From a checkpoint of a small transformer trained on Wikipedia: RMSNorm before each block, untied embeddings.
Each number is 128 + 24 x the weight over its row's rms, rounded and kept within 0 to 255. Layers, rows and columns count from 0. Numbers have three digits each. The size before them is the row's rms in percent of the matrix's.

# layer 7 MLP up, 256x96, rms 0.145, rows 174-255, columns 48-95
098:128112126113153150153149100118125118134108128114166100121086153152142170116120121132142094079117105134151157111157074163144145083124179107123120
108:111179158096129113075155101129155088096129119125110169102134108105121159114151122122148151131163127111116149161117119137104173137124136119119122
105:121137145169143072142139143063136127110136106160136124135149059157108106089097152156132090142133130126136118086138105143152138126140076155141141
100:108137127093115145141095089139123156146115134126191113116099110142147113130121108149117127134139135131089144169118126109148150122124126157156143
098:129170153172140095128122152115099141092108118193083116091150097153119126161104098099101169135108130083128179145142143103118130164124105117149118
100:143154073110149095112149098124116141087140105119134148154137156128110174134149099139109117133150147098097148100110115115145142147145143152103134
098:120098115119124173144083142084075138115111106123106094128113129116120146148100130119136151107105144099142142097146159092130101116112127102119153
096:104093172098121184122128079151139163140103097139097141139128107118129124109167151117125124135154137175114082138121140115135122169145115108123124
108:120133130116088157129098142140107092112122098135106079089101090104172086138099157130126137157144124089127133120161153109113101179113139148068093
110:156110171118118106099119097123147097121111104130164135155153083131116159168137152137094133146096126080112158114135114109155116129127160085133115
098:099183132108113146104133147140137154152072133072093110099133106095131164142106158149112152123134125119108143144090157155101116137105116126142142
113:115147149141099113118108157156117117116129121157116118086123079134141147146133091105137160105122175151087116114155091133123151137107124120120135
090:174104129167107107108110094129151149099097122182157145160156135129145176148124131126097144113122150143182162112144130113148170092162148116110132
097:135179119103099132150159134118148129079154088118141078109147183148118135125131143104141157134105137081139101133135110117189113104138106168130131
097:084158124141101100149073094125117120109109116143146118136138105135173093098144140136163120145111136165131108136141138124146147099109085122151126
106:115099111119130136128174141125121170117140129133155116110144108157145143129133145150125084094131074132127119105124119084113177106190101128127111
106:111152145109115123113140097158128087073121137157134151093094090132092164134143116103139118104110075125112127135127143125115104163102164097107094
097:087157117134156133157135144121142161111170135163134173146155149135140067139170127152149060083147126136115144112099125108132143155149139107098134
097:171127122135111196138123106125130114111159125110119140155143131172145084097125126171148169087124141105173107119137126116157139094118147120125127
099:140135161093101164116157128115103168120163131105149111116114107099122158173115124149123119137149146125079119133129146157141137085102141144119110
085:133126125140125144103158095185152148130148131083090119112161122133109144135123133119145113144191163113148170138100148108127147108145116086147131
107:143114164144127141122100133105136166086095133157177147105110139120132141122173081116130127085091131099133097135165124128165123149138087117087107
108:134112102134151148135125153125131138125127198141127100107157129069155146113145150125134140116110172098081085145137131158158118117113155141127140
105:102183099165141100115121108129120127143101104127105147141156121163106095116103154084141165102135124066135128098163137115168097127159079181136142
098:143173135169118108119129106100109147157161122147117149159146127124141142110121115119084121071111136118097142110138155115134113134135141105119098
108:102115136130089098120148105085155099110149150166136144149082128140088134143120148067138155110121124139130136093147127111136149156146109176131117
095:153129112125143139127080112111132134157145145144133112127114151129156119118165133099129093138143204128115138139133126141171137112145086135055100
094:102151115154146139125147116157101150086158086111114128114141127127162098151145161152154120151148147124147106159139116120137184154155112139118158
103:136137115114073111099118151155134134135134156189138158109136119114150108142150114139127162115115142141176137109110126136123102108137107167137122
101:105167116133098117100168099122135165145131140090114096127110100117143143120117138115122144129134134138127114110139147136176089113096151142187126
107:134136153119164172096117116131166103127174133131080086085131117085127113105133175142169141140140113096118083097145135141169139106144089127162118
095:180140116119107154132122103142114099136115136114103154136125146138144153115099158096126135080152148180078136120143153191109129098127161157138138
093:143116116163097104099100125131139120153146096088150165113126138130103139125137142156117105127136133130145122129140136041134096120083160121159103
094:125162142161096177100093125103123147116126123137151068123151107121134080127142166076129127159072138130135120132103111137127133142096098139105104
105:093110123047126145105138139127116125145133103161105159110134134130116138112131123102127144148127123125145111121104143154114128088127151132160169
100:171198148112110117153130128138132123154118133135111104159105111121159143120152158132146108133121112155108099120127155123184145108150129103097144
092:140084106147147169132106140114098089096108148150086135133115172120137168141137129168111156116161138147153092124140109104121137104127150122147151
104:097102173131119114124115119106124084123102140140125131133152100087149147117078113119104128119090107127165152132116163178095134160142093158125154
103:147096156107129100168119136157094155140134140132133150161138119138082141130114165149124125132118124103154142106112138114108124098116132156094148
098:116124143115103119134142109126088122150154131102132120077112136135117125134153147137158150143124160146139134164130100103098152157154120128165098
091:134139112119076102123153100116117149140127134093168158144108133069164142185135137102145082169133114114099138071122123104132134104119077141146092
096:110162140140132143137117178072133166159142119130151136112142152133145128135128152077125121108103117110120114128107161135085140174096081111143112
104:125140090149156133118144148134142106120122107141138137148112141116224146170123109138120146110121169165105110155131115106148107089118141108089068
102:143132099086172151158160137113126150162115090122155112135177168140153129127153135144119086121111104112144163104137150113117118164120142145100099
105:087120104117140129148121118146100143157170148146099149142137151101162110133140104155138140129139146137137108114130183126126130133146070174155119
101:112157157150094118102125082153107103136091124116140143127126128136143138119096154113085091126107096137137120127066106111136104120159142141105104
100:127110119098151118178084166203140146129125130124117116111152124120130144179121137114154173159148112144110108079074143122144128130136104096111098
093:155142123119149182091137118090110109101169142139146110125091128112099142141134155081136085109113118085138152142161131084127131155173132142112167
102:127143144100128168171138140096091133134190103154138139134138159139124175150140133129118104179181111155089154128122102093136136127133149113143183
098:159141082133098128144125150157131098148160111081092142154129127179167093098114152112162134139149149149134179132117149111163129131157138137149134
094:123126122092142147093150102130138114136130130140136110156123149173129143142125153112116130095128109105134128116125121123134143128138117125105121
105:120124135101145109143141128119134116101120095119146109133173161129118178129138120120145138115126132109169100154124046106108104149079145110188114
094:116127147140103150120151123160172076139144136138114103126114146156139108128152101109080181089104112071115116111081133144143142112136148102142125
105:147126169177129133121093104117107157106114121117098165154115151138103091126142130170143092169132184109120147136069090104092120133145151135108114
103:102106157102148140128126158133167066109112148142102094152142105088138166090128122133114107169117133114136110085137117137154163142106114123073144
090:121160153150137170137122174165179135133103103121143102138135136120124119158143153141157136125108129156143093142114107147109081111112155161082139
101:118128114139133142130140117120095095115139144111128185103125112099122138111162114132097126120115136161112130152123149163071057135167118122115125
095:149164129125092096098136126137133173169139135120128084079135095121119112173158177104118149113149123104155117115083140136123143106113151136119095
104:139112131117113117136096139103143112139139170115172122087087112151135122170106119110114139135132126109111133161171166183146104097104122116135066
092:129167148122112156097113112085133132153122122145143139110180138116177131156179060126106088117120156109125168153086109156122142096097116126151121
098:155122156117158086112118132143129114133116109067139160097144115153127144092135116121109167108116172160162144135143165105112125119114142109170150
104:133129155096109137135147123145111101125116139114116144158122168152109084111145111120120144145098120126122118112132143099136095147160178120112085
094:136106131145132178133103122114175123124099124130138094155117121107137104080147130127151119136138135133146093150170109107128145128075117127128102
097:122098130109130085109080166113125148086096135146148136093154133128105093186150121140112150112140141151181111103110096102126091179106135114132113
110:104154152148146137105164156125118118148128138105123129141118132111079142101146102081129128130120150117124118113165060105091109144152078106120124
109:125125159144128118151130145108126110062175128127155122113154163111103102139121135103152173135110120124107107132083129124089148153129107100096112
105:133124105164069074111110086115134104086133100147124143124145151148100095104121102144149137090114120119170112126144131117151108102135117120115091
098:110141138102100120130114075117146111089142154122089121138162148117108147139127118147107088139065106118151142117095136137108113147122136151128096
107:121106082111121112124146153101140147070121118119131113129153111099126099122112146137161112166115116140105144122142114118151109120118160121108109
114:107109133102139096168163126134132104112126112092103163129112155139180104148092160084137106119086132142123153125103137112152152129134129126123125
102:079100118107120134166113090130078132118125126155154131136141137135160118088129106152125118132103092143175181154138180158130089127139162142121109
107:112097130151100181121125144129125113151162095161144118131177109126133115133130186143132090136152116119137136101103140101155163154079135166136114
100:122124123160135118093124143114104124153152123191131146139145144131084155151124131107136089123133071142170157094158149160104175136119119133105130
097:142119123116137146176116107144135116091121070093125166092125149136145146134140174118123133078206091149143111125124133136129135117103129128152150
104:113147103121175145077088110118163121091106107109115140122153121142123099115142089138098132114147119141081136149096144116125137143084095160143139
100:077142167126139137113144111134121072129172120084127116103110121105141119130131148132117104152087126140134111152149120133189110132127122122155115
099:115136153133135140100117188141094105116123103143109091079152113118138141073124106147133146104096121098136093101075137153142125114130100154128134
110:143132144128149150127111119088107162132110135148139113157109126169129081117078157120106139114110082118135200086149104151162123169140142103152139
110:138153123167123100135147169096154120166123129143131085131098076151127127139146132113081114099145098122134162093138101111115105097125094138142125
103:100113134130123128129112093140121133112122156129088148131141113106137143084100105120204098115176096133132149113114173125154142130105162131132133
096:136077142132120158127104102131118123121129089112142146120188144133094107098148115145087109163100156112112115149120105094156130149114136145086112
087:122120141124120149155127110125130087117077116141101135153173119132093111106140096121120114097104132131123081140145123104129111113112110113133131
# layer 7 MLP down (transposed), 256x96, rms 0.134, rows 174-255, columns 48-95
108:121109147116120153144144152162094176095081154134166121111132124152150096118081129121124122162148121144112079149150120102132156138121165084116159
097:166147128154129119116113104107135135116098108121134139146145102145105153107149158097154141139152157124124028144166086125119167158125119157155171
110:162100087148130122121123172122125132150119126156124132111122079126111120102099131128102147123177099124092126101129136112127133115156148150119093
145:117088140175139120082095138123136153105121109140156123151127131105150126112131143130129149127108139113110106132133134127119155136122123147108109
092:139122127122130098147154142163129109116135087133124116155126158153154129102151113127124112137187093160082118147115135075116134131122117112098150
101:148136116123126149127132118125130121132118112138143130119158142111155178165102159087095082133138155129053151131121168154114149134130113099118096
100:108169117150102161134121135147135148072155113137137114159126164125096140113117107156156102146090098091135201157125158093113138121142129139144131
086:114135144116125116126164136127079126106076094106143104162155118122131103100111094128126123119132153138090140124133131086154133105092132138111132
111:134110120108123137152118107094141097078132130065146115123148138128149124124157110167138144085116121137126182120109160103126164121105110125113164
101:140155122188116087137132134104108119123128129127138118153135124154089101106128113134138125111171135152142079111138127114157105145165093094153164
088:122095125132096166140159116129052129150087108120140162118125122143115106144141175141166161118091087098177112135117143113106110119151158109175120
090:122124110094135143086149118142112104105138154131119114114112146142128105100151076120081132163091121097116131144111144127166150089157166130179168
109:181143155150149147120108106147160131105088137123113119147087152127123135155145143137124145110108068125132056141138091118110142140121146122128140
095:110126168101178141131131129103172120125148141117150135135138132110088167121081107135139131140100130151169106113135156107166159132102133145134167
102:143158169134137074150079151186185139126164138169140103123129110100163100175152127143184113127129144139140142105148120112123149133112120170115139
102:127130126151112134127155145082137124130090150126099088140123169169148115131123097131141115078096137118160153121144118112147175100095108151152126
105:123110099109149106140069124101117145134141167133122080169137110141134105118132126112112138132115102123130143164119157136122112108142115137087112
098:158121111120097152126118171131110086112148119129125116146093161131165137148120140132085158086109109137131205137109114135088107137147122148131101
105:124131110135142154129142105115159123136129128120139099118102164126097098141144129090109129109098140122144196094119085124140139104189122154142139
107:094113119140112109103075135131141131147158144101088147141113130152101133129125128121082093140176126137085056113118177111103140140147151092127133
130:143110096114120145128128111123117149155132116138099093119139119163153124085128117150145136115129117135132114134144131102115159101153169123098162
117:140150107078127129161123163104138159098138120092145116101146149117140169119175105143121161135115119205120149112097117138124150131118119126127098
093:112088138115118097127121146156164152176126147135157116161151143131143113128119112093142151150114124133085161136114163082186113144129160134127176
093:140169127151116136116127101132118106171136093125088074097113110112137181115192092106128105122133127092119134124084135134108122142132141062116093
095:110163094124137127147112131138113100138145154140165136123107109131108137135165171093148149141115122132133127167111150138160148117126154168158141
114:149127145147136118145150130172130142151154125125146143112133148139250094151127123074144108131118147130122130122105137155123159128139142111106113
099:124141151112178158131073134099124097165133122132139161130178128145095146090091158152104124131116115124129182123147144113156159126155142110080164
097:137132078167182110119109115093158110123137138135176092148092150153194134099098125120136154135141128120131134088144143152113121158120163145156121
099:104138138116129110113120056190170127143166119128112146121124117134162098119100174132169139166123125084140105117142129131101116127135129161111130
099:156110146107170168080129129103122093191125122116118173165123141128102142117164175088149135122080089138164152099143113095105137178115123119130115
103:136123092127095131114136123133089144111112140117136161146069100140106138106124132150153137092128175165173141157132145090118122135103143093153113
113:063152125138118135137105117146170141148157124145094112112114155143170134118152142115129153131096143122160105109161091092071141131119127095149137
094:186138152139139131095109137135149138111144130131128167110119084128084132157110144112122133116130083148110166110124123128081126097152113088134129
094:126142131136135122124054175137175093149135129140120127114135120168155149117140118107089115105146127146152133121131133115139108104124145144137126
090:114136130131147116168101172113129153127124128095191178132122101109156102125150097135088129151092159157159114099131136114104121126157123121145088
105:114139119111090101128147123100078114124142154092102164130111107120082102085131106073136126099146124120135147119119153105113116135130124151117146
102:114137141138112089122097091152123205134143130118125108120099148102104095114157125139138126142113102114133151139129143110133129114115103139120125
098:128166101106148103128102079136140083142090123144116121112144108123170141133105147093130140155126125108144144111128105182089109155154087096150121
100:099111127120130083164127130156144140098137079095144094120111141127130136130112147155084106127204097107151143151138107116164063128132133099115122
093:168142119141136119088125103123112120115115125126133115160136171169162086147135121126175094105134098095130127091167145134142154168154137125111108
101:153141145110132117122166115141116113134144133108111113079104138131167092140135141119143112139120156148143188154128105139119118111102131122114126
103:122127121088132176117116131105115114124108173142143080124162137155096158119116134143158133138169066107153145146165144108117092121166160119156122
107:121116109156106157117128116138150101165125151127141114159119162145046115129146137166130161148129161157134159140118121122138118107072147149132090
102:107124152098146131059115110110094115157181123150086125153114121104182132146161095118126132104114132074129192157138112147139137114113103130126142
109:111123127128116112167117109164107127126091128151159116124120164166116130154132175133116152160116116120152078107139127144161156104172133135136106
106:116119130107105100118113115123146166126148104119193151128143098133090126140134126149132116130149144131144136109169155171109114156110141187109087
098:166145136157154121116140122153142119138122150121173066129085156155235082118164132159127118132152120120154133132131139169099126114171151121108140
108:179143081155127140191120106147125155131133143155163114165128133176067090121168138142143117122124094116151080126131127092157151152142155131138118
091:120152156109115126137131157117089135115167122089163188117128146102107125120165131116184125113108163136110161120151119133091136117101124145144133
100:118143124133179187141134075154125165164148105143150105124101150124115146077119117125100108134130143095107115076115166169107129085104105141107088
088:108164111111104150117110127122122105101129131107118143140114107095126129139159118129161100094124131129152136100130160091124120118079161143130147
097:123130143088104140155134119098129128144130095089116092134129166147165148173098126095117140172132141124145135122100081126167147131143170126144161
101:159130114134120118172098140121099152145142122149097124141112140120041138140113154122135121166181141150103144111128134143109159162120139190090136
104:170181147122180121145113124154140164146102147135089157132112140143051105120107139156103105115124153115145142151107139125130098145145114130110123
098:126160158116159135138098171168141094092139101112139126122150138110158133128102090127162131164158113147132171140108114125123103101143157145144083
100:107113142110108135109144086105131109094162123139119150112130145142010163142125151149134150113129118115127152129165157124134105133123083122146084
093:128116110092154133114126151149145156134095165095160169126115144119112141068151104058126125129165131126145074116148154134167124138125109128104081
091:213103112135144143099115115124138123168144170127081111142116119113120117144129147131154130119154113113135098121113075095123126100096117099150139
095:173140094083147132110138149130091149129087161077118128103150113135114110155146167102133139094121116133136103140100112137096096127128141091107118
089:147174146105132110105109093129108155126150134129099140125115149141097095100119157122110134110108099147147113066149105092149102126110108085149128
096:131113149119094111129114141092160162142154158099103082132115117124110138122110145116145160105175167143103107135108106137101149119097128173102166
091:095103146122108143147130150143129117124182113090113146090107137092133121154153124151141156143119125162103186161137100143155130109123114140171215
100:097160155137139127125127160124116107109129158120106133110117130087064120104123141108107109183156099115126049133115102123093120104146115146133171
099:119103123132173103091135125103132142109124156142149123119113104132069143082152131091090077114173100128068139116127135173172146162130102127155128
110:125125137145134097145146163127141102105066085090154171110133139115177173113108142098126106122126135093179173113131098123122136139117124138121105
103:122141159128134173139081160137155093124144142166115099128091135100123170137114094074100110167097118140127127114131134114112140154127130111157138
110:103120152127092144062110121171139133125114117072113146112136129152102106144139157128155152104128132144178131142109123109110131108123129101174135
097:159150093147165103148083151114160109132137117110095134146135122138180144122125109156100143139142120131089100120119110118111130103101126125121206
099:180133126121096147128098091164114140118130142137123133123141120140155134111118145150200140127138178143163099124144154145139156141135147143119162
097:126147133162127167140148139145109150156142152164195151136133144134085121180115129130135095144092124107175128137124093150098127084147114113118121
102:097111155107159142153107109131136151090131147122112131163107128159120135106123159124120109170151149124115172153131140136120103097120163078112115
096:093099122130129175122112133143119147165123134126110135094102117137114127146098090122122113154150134167129120167133164133103063140099141106138081
107:060142130138132124125130116129127097181102142133069143173103074118053111143077157140145094141123104116126191118130131151100114138100146144133106
099:113100160079083098166146083085124142159141140126161124143135147093141118144138129095122118126152125115133107156166141151133120122087156135093092
108:118146136084158109133111099133141133119157100123130175113124107119173108045122116140100091131104106144153139136122127077105143124087126149129086
108:133087138090149125119139142101124143131159132094171147114119134088127126147112129118141118142106129128134167140128081144104137087127070121131134
101:091165113121102121176171141076056117121105089152108135127147108140167077116160161124109125126127090137122163138139166151134123158142113155134142
105:170110142132113159151137138110122140171125140119152132102102120119053138105133106120172167144123129140096139144137115117101141127142162148155150
113:116144084120148123146142109155169089125132113139160108109137093152104130108152124141123109119110109123126152145117135111098128164167142093115117
097:062142105136117081128071130135140101122116123123132098127117116161143130170137135120122129146166129128119144137158113117127114132181155135108148
089:092133150121125129102104171104133099207143158131110104133089114120163129133133138109127102099156125118095158102131118108087149119079082123159155
107:166132157150167129111110110091093129153071092115138132128125136108129125136108133106084147157132153141155081107124136104150139154098128184106119
# layer 7 MLP gate, 256x96, rms 0.144, rows 175-255, columns 48-95
099:092170118141153116130116107146117129166114136136142139139121099111138114110076121106107121146150067133156086113106126117182174105168133093107098
100:125140088155127145151125157105111169137114156122117146138169104073105087114120136090124168116150125083132133095108106123126115111136159136104164
118:141085171115144103119120127126146133105133113119136111157139114110127116113108123115071155143138135101128107149116139145142169107114121156115144
095:108169113126114073145106157129101164113096173132068115123130110128091153155136146130149110147134132159152117080145141142162172086118134120121106
096:119136116109174126137125111083109111170110120154101149149157097178118129100064125131118150134165102092148099107102125104170137161121130120136142
096:090121160102144134173094098161141096155120121118081140128149125073142126131124105078131176178145132122102100124120149146153151135092135120107130
098:137066130107133131113187128128142090140147135124164106168130143150137139157124129129106141124118055099095094177101166132101129099158113143091149
105:112121100115133130146119113140156168107115074148081174148167133142074153123137110166118129162121111138073135121129156099148125122093117137130089
107:109124150139142130130149147150117108148112147132086084138141129129117135114092091102112174161114102119128151152096149153080099154129117081106145
096:130099129117129147141107136147120122106115098155110088146115123154115103134113137084135145135106098122123140136165139112176135120167155125121102
100:088157098121134118130185133134124111080160112125119145129132090115079146103110176135143145120114135108085089151101149142094114127130116099119129
093:141135090140174102178149112128097140137147154154132119121107094139168118128149153130116141130129156098079123111124183144105112101104098136130092
095:104111138171104122138118114129086142126108114084115113164113077119121154140146153135097118136114120133130144131127169095096113121117158127141111
100:142101153114128094126134127147079124145092089138119107145121132089105087121145134140138107119144139136095145132123128123127112115154177107126105
107:109121137163119102169093114111153109117109167107090153116137113147092114128105111129107162112131126167173143119118061097118113134101114126176091
115:113164159161116112131105125080123131161126112143159078145139114114125134116157114117030126127157126132121116142097164102121145121122111138127143
100:107139119111136148187140119130154154148148129114117083158116124141143153143174159141142157168122101078125138125126179114100137152146132161117108
097:163135145112141132114119115106122132147108175136105121140147110133137090151103117118086129167107110145157072132108131094114134131168144159123125
106:157139134106168104141102103103157126148078147138118176144117114158128130138146148086101120090100091098106147111185098124129122125118110104108150
083:111150111120137119145123118101095101146119161139196100136128139120140110085123146116127152156100102149111088139146125145124121098137128132112105
100:150090149090125145152088141136122142100174138108147150135130113147088084103092140166137108109141137139127112178129133101142161133151115179134154
099:120131136117119120147114138101129090091169119144146105113126115147154132123151152135149133158162116133145133108133104161149167135140091165090094
103:114100184128098105151140134101120137126109144139131125121131103124167129133127132112156119159149105118140136137123161175155126113119121080112150
092:141120153131109150163117144142086110137124131141086163153142182153137130120131093146103131138115148151143163119147134154120131109137109116120088
109:126130106091109076139166104121112152097124112114137129141143130107139091120114114161143154159111100147124104146123125133124136109107113139098131
093:103129135166114157166102108104154120106123099117156102138134156162163112126086135146109155135148110116172150118107101178092160101142144102167141
100:118150155100140174140118137124107069111142119103142138161128097133159140140133138155126191152132128120118127137147129143138151139102100117108147
107:132170111118097116144133137121168190144133136162123115193144115145123086128117098121129134109124163133158103140108127099110155132131157146094143
107:145094149118124132127138131130151120112132114115141129140085114115131131152134146139118172183128123148173083123108132116156124053167167096130144
104:147140108092103178141132144101101119184135153148123114129177145093165122115140140131155148176137154099108122102104165141120113093130102102092085
101:114141126133117110144123158118161081107100090137165124129129113176135115119163106154084151150133108130141147096110114156124111120120128124129117
105:132106138132146150114153117122149128150127130123118118145129113174103149093118101176096173170175132123126137144102124161137115121158114129103140
096:143158124113091134144104138088105141076110086127141101152071110142136112111118131133121164124138145140133078108179130118168145123176110085145149
099:112136121077115160140134129153125112156179156114133089148092121131107102082141096141114107117115098095092152136101165126144095136106118133095170
107:110184172141145139180122141115079128168139103116139162109133129113152091088133112139127098120136130138130138173173158061142113160128084079109114
103:145143189148137135143148111146098082128144156071080128115103128150141089102143175122080103132096160119111119158135111153104110108138122143111167
097:132082154162123149164127125113129122101139093116138126084101144137144121119148136125091093153113165113154075208107096116153127121146148108105116
102:091101120117089128149128147130117140099121087113102144149122097118119152124148126114142135080179113141159148144124123106153084150131149156122103
096:125133098150140131138135156136117091143145109093170131108158139112112116146142128144118111110117128133128100153159137131106159117076174125121185
097:121089114164127118166122158116121127154110113139160108130139111135125163097102169130088147135138130072112176107126133122126150161131147099130120
102:069119139171137127151137088132119099143126107136138169117101125131163118181144125118125114144132142161156139139114113143128151099147055132161149
095:066122157121148154102135133109106111148126143117102113116118078116073108117121146138131077131136107144140125162091113135158115104125088103124142
102:125141076073119136148135068136136117164118145095131102110149148124115104139115126099115117147163096106134109133135175136096127118141083114096073
095:138120174142133120143133160170155106140118117127101125155205143159097159110125105113118125169096138096137121147100125068125174151148142103117190
101:087125115099083133135136115129124096086130159103117130170107149076135150175154165133106136112078090103163103159118142135159147106133147117125114
105:101109150094158112168158130140090171166149132122133137112162147129136130104118125137122118189121100133120124110079146114148128175101089048146131
100:110116131154114151153116155120071133136128159185121125102118141131123120113149143062119131144116139103111114067148169147139082144113127144060123
097:143155188166153174144132143162112120124150138148125104118131104149107141119108160121142086083147176129098107115118100152121083125164126121105123
096:150117117101118095092123145105081089146120099120132100097123117157130111121080126050136080113105128115147100135136109119120114120128143123146094
101:104167126144131118097098096143096074136120092110095129148114094097149132111155120123111100130136158112091129163094122174139059121149118130121122
096:140150081107162140133129095122163101188109131152098116124105099148073141132126144149135121141108122147126096135133102088121115086155123159135135
096:149100140139117133151122077098153119089132150111090149145115128161128152101126116107130127135152165137144182139096164165100102137173095147114075
108:077122127113159153127137154174105110130139112132115129126135132138149130159106159102150164093088090108147108072103113147162137152125130123102156
098:116107153123107118136136121141109093135115151133165115142114116139108130181148149151104136133143158140144036165151119118147117144103138115112132
083:125154185160110166120134132103132153128112075135142139156073146142180148102115126107123130115135100133116152121133117132114115109130153113169107
102:089148115076085082167128108163142126144125114079140133121121071148087106117111119112099084120166121135122112131129174165104134126122083155118165
102:114126099104138172151135158133139114139103087117156096136175162152169130136131104126112145181085158158148139156140160135098105124091133154092093
100:125159166109083075141129132123122142098120147140135116128143079083105152140119136137141150131112154142147113160157136134140132151121090145165082
097:085161142158131129095131106127131131132141098114121097097130077123114132111128157132157093158128128139151128106131103140114136125154146114101094
100:146107136115133126134140116134142083113117149152139109149153219113122102104117107124140157148106121102097124098140102140119091136152122135140120
105:112132182138163100150135094158139122125135131121148150131169186128123113108112088106131118108147138154146106125166111100153140172163098119150116
102:127105134084114135156112141083113143111128153101124195119169148139126090136123170129086092127128121126120190161130148117113117148092087108129149
098:122134083119147078159086132126118121103130163102120138115156118156103134109156163119130178157142118110117150214133096147114137157120144142143132
107:123102120118110132161097162148152126126144096140133124111093124165122143105135149211157068124132117149134130175152133160103159136127096102088152
103:123127166130143165150157140115109090117136084127123105184123099110145136141117094134160161153130163108148088128158149066117169140152104144104121
105:119145155093122138109123131124130138124148120078163148139170074140146131104145125151111140143138178127150086168135124089114141167117126091138171
104:100108152138068095155132106124122127075157130150081130131095106090130117137116117156118152144136128175193128134106155125122131131157102122131136
102:097120136108098124144161120156152150156145114160145129142140153108077108150140117115149119114114096155100145142139132116137144152102094144094132
100:123103150112114157130132112118114145120148118150128184107132164123134136134127121168123125141121120150135134189131105192112077134108110108074137
092:076105131125161115114132143119100120142148123119154172139138123181135148142108138186142142137132112164150149113150130171144185095128166168124123
103:107138159144182123150116150113096113123079102146136156107139135190140120121113099128096130099155114109180115137124113128138090104121125130130090
095:146131148119086101151171126147149104096134136136134129109119154110141119121121120143143121114176131119089137133141115107142108103147069104137106
103:133135123106106145142089134118113147073131089151108153114133076094137124101123147127124165129157102103113101136140132119093092150096108094172165
101:106211093134084135126122176125146117132129132089113164100134092144112125089150154099143116092140183118148111112105121101102135129136130109087111
096:063141155074124134139130115119101107146152088087152131116125103178120123127089147145083136127092125120120157173131117140101096145134141115133133
107:119106104103109158116132146147132134140134146122100149144162118148125115117072156162163142130072154099085124126135111107143131135114136130100072
108:123121135077115165172140151087133147163136158146145137098104121155117134109133135142143155097169134067102104123104140149147111123074119097130180
110:134102157149093132142149099176138146121153162178128164078124118141121128153111098114074133157161143152153108167117112170090116132141122127126135
106:085105125158162141148126098153070155139124107135137112098132105115121090157098154137136130105148158161153129141120125131125153155152140141105129
092:143103096176121143133110125112087132153139090169117160167141100105160110167148124084079120166093146132135130172153119113120139145138138127124092
090:165118142125131153131099124130132098171107092158127131173120131140129115119121122108117162147121189137118102160088123129114078150113130146102108